From a checkpoint of a small transformer trained on Wikipedia.
Size: width 256, 2 heads of 128 (1 for keys and values), MLP 1280 SwiGLU, vocabulary 4096, 11.7M parameters.
Training: a variant of Adam for these matrices, 532M tokens, 8111 steps.
Each number is 128 + 24 x the weight over its row's rms, rounded and kept within 0 to 255. Layers, rows and columns count from 0. The size above them is the row's rms in percent of the matrix's.

# layer 4 MLP up, 1280x256, rms 0.0931, rows 1095-1101, columns 0-63
size [ 99 100  95 100 100  98  96]
[[136 135  95 127 164 112 139  88 197 129 133  99 127 109 150 196 123 102 143 158 130 136  85 142 119 140 172 132 170 118 146 105 129 100 171 110 153  97 116 155 116 118 111  97  72 146 130 121 133 154 113 130 137  83  92 167 117  91  96  99 118 128 118 123]
 [ 96 142  83 145  68 146 129 105 148 144 158 123 144 143 109 114 170 119 137 143 129 150 156  87 133 136 160 130 136 146 124 156 162  94 165 129 135 137 121 149  66 135 148 191 135  96 136 146 154 111 103 144 146 126 118 127 133 115 164 129 119 119  98  87]
 [129 122 110 152 106 152 100 147 195 148  90 114 110 119 135 130 126 145 137 130  77  89 143 110 107 130 124 141 115 132 134  99 122 182 141 138 119  83 106 171 159 152 137 130 127 125 165  73  88 193 153 153 137 100 133 149 117 135 118 144 126 166  89  98]
 [126 148 154 102 138  88 145 135 133 157 145 108 130 112 150 152 111  85  85 156 128 131  84 111 149 103 126 119 135 146 100 130  89 158 133 149 113 109 114 102 115 165 139 129 134 102 146 121 158 148 136 103 127 145 163 137 114 145 114 102 151 137  75 162]
 [135 142 111 122 137 118  89 162 156 129 145 104 116 166 144 104 123  80  96 146 149 167 161 148 159 148 107 137 133 127  65 130 117 118 134 147 128 110  96  82 154 108  92  98 181 155 137 172 125 178 131 149 127 125 138 128 140 107 120 136  97 138 123 167]
 [130 102 131 135 106 179 133 140 123 120 135 140 160 132 161 138 152 151 127 120 179 161  73 107 116 117 177  95 172 129 140 130 175 134  72 122 122 143 111 138 105  97 120 103 159 147  95  96 115 180 153 132 122 139 103 121 101 124 162 183  97 133 144 128]
 [107 199 165 128 150  82  95 114 137 125  91 131 113 100  93 141 125  80 164 110 143 106  70 155 123 130 120 149  76 128  88  85 160 145 127 149 112 131 123 141 107  95 131 139  89 137 146 148 136  95 171 156 122 144 115 125 122  99 103 102 152 131 145 187]]
# layer 4 MLP down (transposed), 1280x256, rms 0.0828, rows 1095-1101, columns 0-63
size [100 101  96 101 100 100  98]
[[118 115 174 106  91  69 127 115 121 146 148 127 112 149 175 132 150 126  98 130 130 139 122 128 116 147 152  93 126 174 143 132  74 144 150 130 151  88  95 153 125  81 110 111 122 120 122  85 139 160 146 113 149  90 144 146 114 109 133 146 145 159 161 137]
 [112 132 136 139 101 116 139 105  75 120 163 125  99 126 105 134 120 158 118 164 187 145 145 129  81 146 134 126 131 117  96 157  93 142 154  98 122 122 162 117 116 175 137 138 141  89 128 116 124 154 111 141 126 186 115 102 105 158 144 106  94 133 131 124]
 [161 173 118 105 136 145  98 138 112 125 113 120 154 138 101 128 151 130 123  89 163 166 164 121  95 122  89 139 105 120 128 107 143 159 143 118  96 160 137 151 118 161 120  90 169  96 125 133 160 104 100 119 116 133 165 104 143 107 135 113  87  65 157 130]
 [115 132 157 140 124  98 133 145 118  95 150 139 111 131  99 141 104 103 123 130 108 134 121 191 124 113 158 136  93 122 121 148 171 142 127 151 153 128  75  93 157 148 135 133  86 152 102  92 112  90 125 118 118 182 136 105 113  99 129 144 134 131  99 173]
 [140 117 112 134 173 117 155 103 109 150 135 136 153 164 141 122 133 146 131 148 123 111 156 150 102 112 145 104 153 125 141 112 134 148  77 110 116 139 103 152 120  86 166 118 119 108 171 149 120 146 136 126 120 102 138  84 107 106 125 134 135 140 128 121]
 [111 129 120 113 172  85 164  95 108 149 104 123 142  94 104 101 150  96 139 154 124 135 141 168  92 131 122 173 126  76 134 116 134 127 131 124 155 151  91 114 113  58 128 167  91 146 127 121 140 131 120 146 125 142 121 152 133 124 123 148 170 133 134 116]
 [127 128  61  68 131 169 131 127 168 160 129 104 129 111 130 141 108 107 121 108 132 127  65 168 117 166 158 118 125 147 111  90 172 103 136 123 141 120 171 117 120  91 121 129 110 117 140 138 136 136 110 110 113  87 141  95 169 120  71 110 166 114 125 131]]
# layer 4 MLP gate, 1280x256, rms 0.0997, rows 1096-1102, columns 0-63
size [102  89  96  95  97  98 101]
[[137 122 132 141 128 124  98  96 127 133 123  84 113 135 181 123 155 129 128 140  88 113  92 168 127 128 116 117 105 149 115 170 125 121 107 140 133 130 110 171 128 123 104 171 163 123 122 106  97 107 109 130 121 143 160 108 129 113 129 160 140 151 135  94]
 [104 120 109 168 152 155 156 131 156 138 128 130 128 110 153 118 122  82 127  89 126 125  98 111 131 144 164  93  82 129 107 117  92 132 105  87 126 170 138 152  86 113 137 116 176 126  86 150 158 164 129 137 110 141 112 164 129  87  89 146 130 119 120 110]
 [129 111 124  98 128 104 125 108 112 138 186 125 170 120 162 137 124 124  93 151  98 126  91 219 130 141 178 114 114 134 150 108 165 130 110 106 184  95 145 135 119 113 169 116  98  97 102 111 152 103 140 136 113 163 157 110 168 134 145 121  90 136 148 135]
 [135 128 110  95 122  99 114  69 145 130 133 135 140  73 146 125 145 132 107 134 176 131 114 168 121  95 120 114 126  98 150 122 149  96  91 134 117 103 135 143 112 114 135 105 131 118 120 142 149 149 101 112 100 115 162 144 147 135 134 124 105 139 139  83]
 [118 139 145 126 153 124 152 162 144 145 117 148 132 100 139 120 155 112 132 106 132 117 113 125 120  95 150 139 130 112 142 112 125 114 142 114 142 140 148 131 110 157 180 112 134 147 133  77 151 105 163 108 110 124 168 168 155 153 109 147 125 166 153 125]
 [150 101 128 127 138 118  73 128 111 191 159 141 141 111 149 161 135 140 133 133 154  91 118 149 108 181  90 124  96 127 117 124 123 176 140  99  98 137 187 107 131  98 125 143 154 113  91 115 116 120  89 108  91 119  92 129 134 138 113 137 128 154  70 125]
 [114 109  82 160 139 130 104 104 123 112 137 141 140 113  97 134 100 141 154 145 132 122 156 145 112 116  85  88 127 102 122 139 161 151 116 125 124  84 135 173 101 163 131 118 155 107 156 107 127 132 161 168 121 111 163  88 100 146  85 107 150 144 142 126]]